From a checkpoint of a small transformer trained on Wikipedia.
Training: 229M tokens, 3560 steps.
Each number is 128 + 24 x the weight over its row's rms, rounded and kept within 0 to 255. Layers, rows and columns count from 0. Numbers have three digits each. The size before them is the row's rms in percent of the matrix's.

# layer 8 MLP up, 256x256, rms 0.119, rows 83-116, columns 0-63
103:138125105155111116144121146140119054069102144117123156174134147137136137136128158117101139164139153068113159136117194116142065135139126100084111134177142106144149169114145135111139112125132116
106:135169096131107140122089175122176111081174092110111096142122161122173146135138103192076107112122153119147157136115126133123124126162134128059138117114099130151123152143119184143123146139159170
097:124119158113103132134083107100177179095115110140139110132127119141145129151122162104134096164143115101107113144109124113140089165142108148106132136163079138173119140155126129137118127126130158
113:130130093105142137089095155123133128145164153100083176132127130122093139186117093060085152081125087144133111166133122112146151118118123120113149070162134105171111135102111118118143124093122129
107:138139141143114145172155107127142108091128059101076094163129123140115140127147115132147122129100140133119111149150181114163131132146155143138117084130150076137128123090115143160140109116094104
107:124150154137151089154125097099140136142063114115114106105111134115102133133102150124081144141139133134108126133079137169107142123078125126140108130124123113123144124158161130105143091062117151
110:131109123127097158148122102134163151136056114142140104140137107118088089144095152112137081116149117136083081124139123117112105136105105129112123118151089125094157210102165129106119167136138126
095:116133167145120101139131127160139093158117115109134162131115153150119106140147114152111097137109129119158144088162173179192115166137157119116103144089145119146128106125069119156144139117124088
104:157100088113131144159126127119111135141144156182097147174116130135116120151161146130128114142081131137117177158125107117118150137163128133120135114161102095125116133103150101155100134164107103
102:170130123109058125170114133161135120132137125094132108098132128121131116108121142101115134115094135098166117102134125117133136109114146141114126110103141085131088138121147094148128179149123084
102:130134130067114167123143080150136126138092134104134143096130142095118183148117148104096122150124126142111118121136118158136142115142122100141089120091123141128144122169134131127119126122155152
102:128108123098176114161136156102144094101156137113168143129127152140116127114061131127120152123175140132114115123132121129119152157126095097108117135148093113091115110138079188136132119127148159
095:113165112095154092140127143075151136123122094124143115120116102101111126145112138131108132115139142116145133117109157109103107112118134107120152134126137151118161113148085129114141128155114118
090:143126140118157165081158141106127099109158158126155140147092110129133146127150125136155134105139121141131072172151149123117119143122149151195087117132086139128114080181142127139125092142146133
064:129141127159078117109140163116122122152135124097144139149119137125156164150127095104153101140138144075124130120191163108124145157099132136111154113114164141102132133162133119121130143123096138
097:198090198171141147125134130144092119131135156167139104165141140090135112146121127174136114127116137125106118117122109103093124131160118135130131136127138102136121141165117125087119083109117136
102:110108128106139138114151145177155091128192136098103120125123098138126126133142110112122123125073122139140110128161112156143108138140124129151146163154117134114125079104084137168136142092132173
109:105168103153151135092100066146145117158107110093135104167122149177083144127130155087103121121107092105095153145132088123099180141100117121145102116099102130161159123147117134171118144141149132
100:148125116129111111146122133104133105140162122137128111171070147126125144106131141092081112106134124148133162129130126140142120134075123158138153134103118118174132147108102123102122109113152145
098:129125100110172147122129127154135105129153166109110147173086174132112169085129120111122131089120113138171113141179144123172111190135124120151122114130149135110108135123137134134122115073119136
092:133110155132115172153130127112124097094123127158159144124071150126108143148176116098135135087143128106203122133133127118114127146135151140097168122137097092108146114123112179155090145116098143
097:145135108158147069133097160117130132115156136130160112184139136117130127119093172116119113112139133097180119140105096155133148124138159128144113139123160119087130140120087146114139157133126141
109:125077175127128081126097174111078112120138090152131157125152151105159105139103136097147138146151143184169122155124105121174101139139178128129142084144160122104110136128152102111087145090109125
093:127075148129096097126159116163106188132161128099126148154101141125134112124115146135115154093123094139129149137158129081124159146153155128159130088133188142123124113110133090131144097110130129
080:125148161130106119126141141134132133112140117140144152134076117164139158151147107130111135120129132130125106089134147088107160129185119101188120152147072169133123143167114112132104166156124149
109:083169126166159078088136136167140113108148124123151142154150129116133121147131159115172091100121114137135156143152125149119137111111131125117130142175121100152156116104099092109132155151117175
104:128119134140154161092096084112117084148152126126116077128099165078099159099121205139109155135100115108117121139127148148089112114148178120143108115133105119146095122134122121128104122132085143
111:131152172122150132156126157216157108111124096130128188139145157116148121202156105154158099104125157140125119117145151115128119146141108146109107183108108144136123092112170112141128140128106157
098:112139126096103159122072142119130109094126071152138118103126146118135100123151108162128146132132148197107187154142066108124160148128136160111174120144120150155097132154120140113105099120151134
108:089118168098094097114094130161112128134125129129135126131114130117098149146101115096123116164087136127156088101125124083110119143174108129122107140128137116125089123121163141162124073133176149
096:162138111103108125092101114165072143178129157124116086131199136164139131143103142101113154119111140079120116100156138115113138161155159129134119126103131132186121151106079147113166109118156101
096:087110113105189078115126139107091157126169094169119127118176110088112113143103090132118135137144149164152099168129116144134140146127146130090117110137130158098160102089141147158099095145162106
108:121095084130156130152133099131072122124115148139115145143094163111159160145137112128132144123153140084134129121131088128163107111103113153167120124095157127131120140122147127111160138157110080
095:104125133128124149118122183124170091126106160119124126201138148113186162120162132165154128151088151123123140151084139113126114100137146120192106121093124157131134104176160114129135128117122098
# layer 8 MLP down (transposed), 256x256, rms 0.163, rows 83-115, columns 0-63
101:133083163145103109152119170140135115131138146125149108072128124150136098154116094127173130122111156190111072147172121095138134126110121107171145148082136112143119097124112149128111120139107123
105:124163087118146104137102126106107200143136146129122136127114141102090134092130148145144150128159129081153051167133113120134154160142143099126115118159112129188120140130121119174154161124072143
101:090127125124112103180122131169126147146144093145116145151110166105146152124103151135134097121089122134153115107141123126136159171090173103155136115090147087108119101164141141146175119131146141
104:100126136119096065086120155139142128175128115142096149159144135123114133138143107118109096155113123081093068149096072117166115127085131117143124154132145122173091153143124126135153129124106101
101:105130163106092108149137113127127118118134118153137153162157128165130127103117120139169128089116122084157115134099085122159145168102120131121130121151104120113130121169104145140146147112155134
099:155119118113181198144117128118130133130121111113097172150155086130108121140119156109132139121128142132116175184084088085133113078136109138118163120130132149115142135150134142129123131201103130
105:152109125165123092107129184076140112147147134147131185119075150127151111121155145125088112137113118146144117118105137140125120144116130167157087139162123085158147111172142090114148116138129110
102:136132157105107163154136148111112177137113118097165147174126107136100132128117151149108180149156118107163111148094107182123194103108114155114145120145154122130133095088157136119157139168140082
104:148119108154083173098096104060151163155168133114138107141091117091141096175117117177117106116130121099075160095123136138096073110100155145148172135136122135132144137121175132142082124120071114
102:148156120097114124107113094127118162145148154174162138112118104085098103113105137091140127140149117129126104115148068136150160130141116095120127117119081143089113150146146132099129118102081096
101:093141146142145132131132107178101125164151159146123095147128099149146137147117153158146173120161122139175095145103139111118132132123121083151095122093125073171101118107131096128108117121112127
095:129111168119199135101129133059151100133102140095089113158121139183127099098120144125126097135175160163126168112092129140152106136109195118122169134134097137111156116117142117146112157118091134
099:136172143092099119180187119089121111137143093101122125105125124146115156116121140154154082087136139089152142115147136114138094113185114139123107108147103127111119115159143151126129114108169129
101:139152108104124132127108153145150162139117168135119146139133120138137116131103123142132153144158136095074139123144137116124127111115113132097144110156108106154139158101127133118132152125137136
111:132108129136166132128088121121124109106141131135129115101127167107112112124096136121078151144125122161119161106106151110166148163096125104140130122130139072144175125127159164089140113135109141
098:110152117086109116133147121117114160116140141108137144086120098114135144125132154073105144127125113072126126131106121129143140130097093126120083113118121140143132159108100159137124131153116120
097:081161152122145169130108152149158112119172101111166143152128152150106121146139092076136147115076115119128146101163165110084129135127133153133133125110129141110170126085158101105136111109146114
105:136105117116112121118179142112135143116124154137142140141153164108148144137160144164111168116123130145121102097132158097079085116128092143126141130116080196110099170110160124136152112112128102
096:128108117128184126105150155121133128142106141137088167087134150121123104177143159120136129085106102165110138109114194066127145125109135167163151166110150085117098128100149161155120119150122151
096:095099110089109126124113112108167099139158164113104121109120143131124148134131094128170110143186132108139124149077151075133177095106134094146124077103117105141123106117114117102128128107103130
098:118104122110141139159112102117155149111112102116087142096132107153147138145169169158130122114164118095148113132134050134101107149108105142113105159131155102116111126118119148128099101134115124
095:119177133113109086142124098166144153128136121132135097124116123155098095161184133135136090122168143121151157125135145119094122143121162124150159130128142119178128155140099116150152143103132094
100:164101157160096138103124093150142132104138119168131137151190139160179111165134144153164121169136135134081088142113121150116126171151173141133141150144096074130146129094115121130115133127138154
101:179171102148099159134109133116121145132106141072153102127199120119102111147161142135113095106102105127135155157145098151144134140130133132102106140157119137164109082157104149135087085154139144
098:122096145110168084123107142141137139124103126122100112163166142091103108172141144106137138132142153119134107162147146121139112163097110140118112123133198128114143125123170147100134083124117130
104:132103145184186150125105115133138130146142136131107150131112162151150131130158154137123170107120133130116121132098164118143143092103128126147173144113154102117140094140139157154156157125113143
099:119124136170134131095112148173143131149115128130117136118127135147169118103149134136110149168114127044110128131161134165098101146146113083153105148120153163156130154125094144170126129149124158
105:152154107147180131094157091167153099153137111146102064120126127150117133147153102075107063122153113107117113101128174135161154129126120115164119173156145134137123158110143129082124096121102133
097:136122138139130125147131154107110099152128176138102123148120112135119119134105162084149095151174141092113147079156119105160120110122165128111144144129139142129097126138111116105124128158170118
103:163137124139131147109130144133143096132136167149141137113150112164127088149161103127061143135105091105155153096098060078138121105124140141117161135127139172065115106161135153143125131097128110
099:112089120128109159075129111115155150130144120135098139150153119117088102152135127139115140120153114114124133091131110116117151191146161083169098139119118123191126145102092124122166123139102115
094:136106136145104124120074120168184119161139115156143126160115129142125140140148100109113115146189157142114121124128126083144105170063155155108133153082141144108130111130119102130137138133118140
102:108156125100095119116121124096118108120073190148097091126121136110133178158124106098139164130116136130139182101090066080141179138084091167148088157125127109143127119098153156132161137156147106
# layer 8 MLP gate, 256x256, rms 0.117, rows 84-116, columns 0-63
105:105104144134112105088129189166156094167136161113110120169131105128155130093129100122121100121132131107142105154101146147129111156128148126074149118127088119166131144148118137139158151105114113
105:100159136098122125115152145146118122126127137114124132150111152131112136110132100155155121121094177131120166120152142128076143104146124129147109166115125147110120159091130148115180143173105107
112:122115138156169132137115118133166115117142095120085130141177123102138126137169150148114115146103143144135169138106100167123124117087103144131092137112134131127092109135117155092118131089140127
111:163092126127103141156140129115105113129133093110074154170120125131075156112152081128148078133052117152129102157126164130167140121120147109131111073149147135092137106091101145117126127116102107
105:159081164114144138163137133066100118111083128136109157102094144147114136165114128121141123186107117126134138155104124159107146134102164153136128115123136166148091107081135122125120130133140141
106:128114182118138150122165113127114129165065123148140104123125119141087091139120108120137089123120122111110126110155128092132123117117118155114107139120090129104126146062159130125142140159090131
099:158111085131112107138130109142110116139174150114152126141102125117143132116079132095124128116112138099154117112074143176150103153141150148118134107123155156110156117093109118140140136192096079
105:164105117106134081083133095067118134125133119082114157155109106149126151151124112132159126132193115125140124140131109157136142137123126131135169138124160130100119112131117130130113133056125116
107:080131085093201152095150121096128114122065144086113143157082122135140084104159072133108082085147160132124110162108122140082108148135118151112132120109122161136133124132111141119154099155131105
100:134145091135152123130095143175136143117140107124160148089125093145144123159120158109153137157131130160116163119185166148147158107091078155085116178115110182138145144129141108108113132081123103
098:149108131155098110107144122102097127138110075118104086134135107108115106112144137127159101133097081132153154159142145125144108075091149193165160099119112161115123130134152134115121105130122107
094:125146105130117109120155131061169155150121101130126112107098124098103114102154152150117122103157094147137137104099154129100129162164164130149127133119128114137113124139081162114119105168125141
087:150162119151117147091140128135161146156150147151114110138129078145129131151145146114187146134181157085120114144093128153163172147132110153119089133128104111072142146138163150124127137134162136
056:118155124111105144107145112124133135128135157161140141121146086164113115096118130155103086126151128089128111170139131140100049102143147130135120124165099170135107131125140104124121145129162116
099:097138138134128111128118124128101110124133137108139115158144116139143102145100144126114072117128105125127110089085111145147151078157140114065171157159099100100129132153119086124144095115106204
107:134143202122171112113077159117118120087094064119139120115132088109129139141119156083116139139122172119144097119133152172093107157116148116107105120109092111137104107101132123108154111149120143
106:153108110134109081129126126132122187117134142123161163140150129122123122138102125110104114138079131160134138112137139128106130117127121111138113139126125179132128145150149155157170134115128104
105:128118139108140130115115141135127127118121142111081120115141101123112144183153137121178103141104107125117101143121136138108141120108123145114109144151158112106140104135136143127113171113122108
101:104166132109118180137157146154130133121127159122085109086139111132130118148140110102152096143093108136101185113098137124123169084111118107094122149113094133122152136107136149135142121134110131
099:122123106129104157194152136133134118118098126177142101160102158090092142138127158087136127111139090144176131124123174150084137105124150135108137120160104123130125103154111141137100167109148146
098:146138141130173161103139101165104121154075143119108180172121119131107129070125098169146125168135101136129163116142120130079126132128086146098137103119171092174108143134105143105144121129135134
104:152112141135138100168156096141083091118126115098116129166162124154132106094161121132133125082115125132143145141121113135120143151110180132100111170126117144099136171141080126135169107083122135
098:145127138172183113132127147146117158181099122062136149152154088150087126153102139150098088193128108114144137122139084097133142081147132099152192104158108138126106155128112150118117131101087166
086:159160087129083120121138166131108122163144119116193150102151099153128150090132141137143139106129132145152169097128118131127135108120138124160130133132095125134104140118093111140155157162118117
103:149110159134117162164141131105141147166135149137107101128111172120134095118146115127111176145128124137106126118121108175097139128094116134180102117101153159148081142140141126086108063136122090
102:142152109180145149106157143120050118127193114089134102126112147138143112147172168120153104113141109153085104115179140122110161157077129120156147163149118091092102117131128079096166137131119127
106:120105147124113097093107123104095142126105101156128086120080154101124141082124103121158140142160137131122126147079125116072173131146127147096175116120149122158094120102135122102146143162118144
097:121128082139155112099139143098118134101133107120142144091126117150114147176088136104141131097130162151119087151135151163097141167141093083132116116094093106150161117120101123139091137110187093
104:111119087138127129136146146075167108114148075131112139153110109147155149136152130125069097101104130145137127165117130138162215125119121116137097113128136185119138124111143087105124162106100125
095:095138140153130139107128129094168117112147112143161171126114116091130132112130104146131132151134096157122130164128129107134138141141085123146144105125115093092129107105132110110113138128071161
097:137150166156118102123158118138148148146091102149122143151097120127085121129148120096135127085100123088060132124153120114105133118110158133162109114117122074140101147176113087121137130102121125
106:125143153161097099082135129124153134139127089118138096130128124161077111176140106152134125131105113118184105096113126162109144158134171097099111143141143141133136136105153112094129134129193144
083:146157102101127139127127130134095109153119126126106168129102144137112131134098140114116104110100144144154098134111145110126112066153143052148137104075128126149157127173136190140126126125104121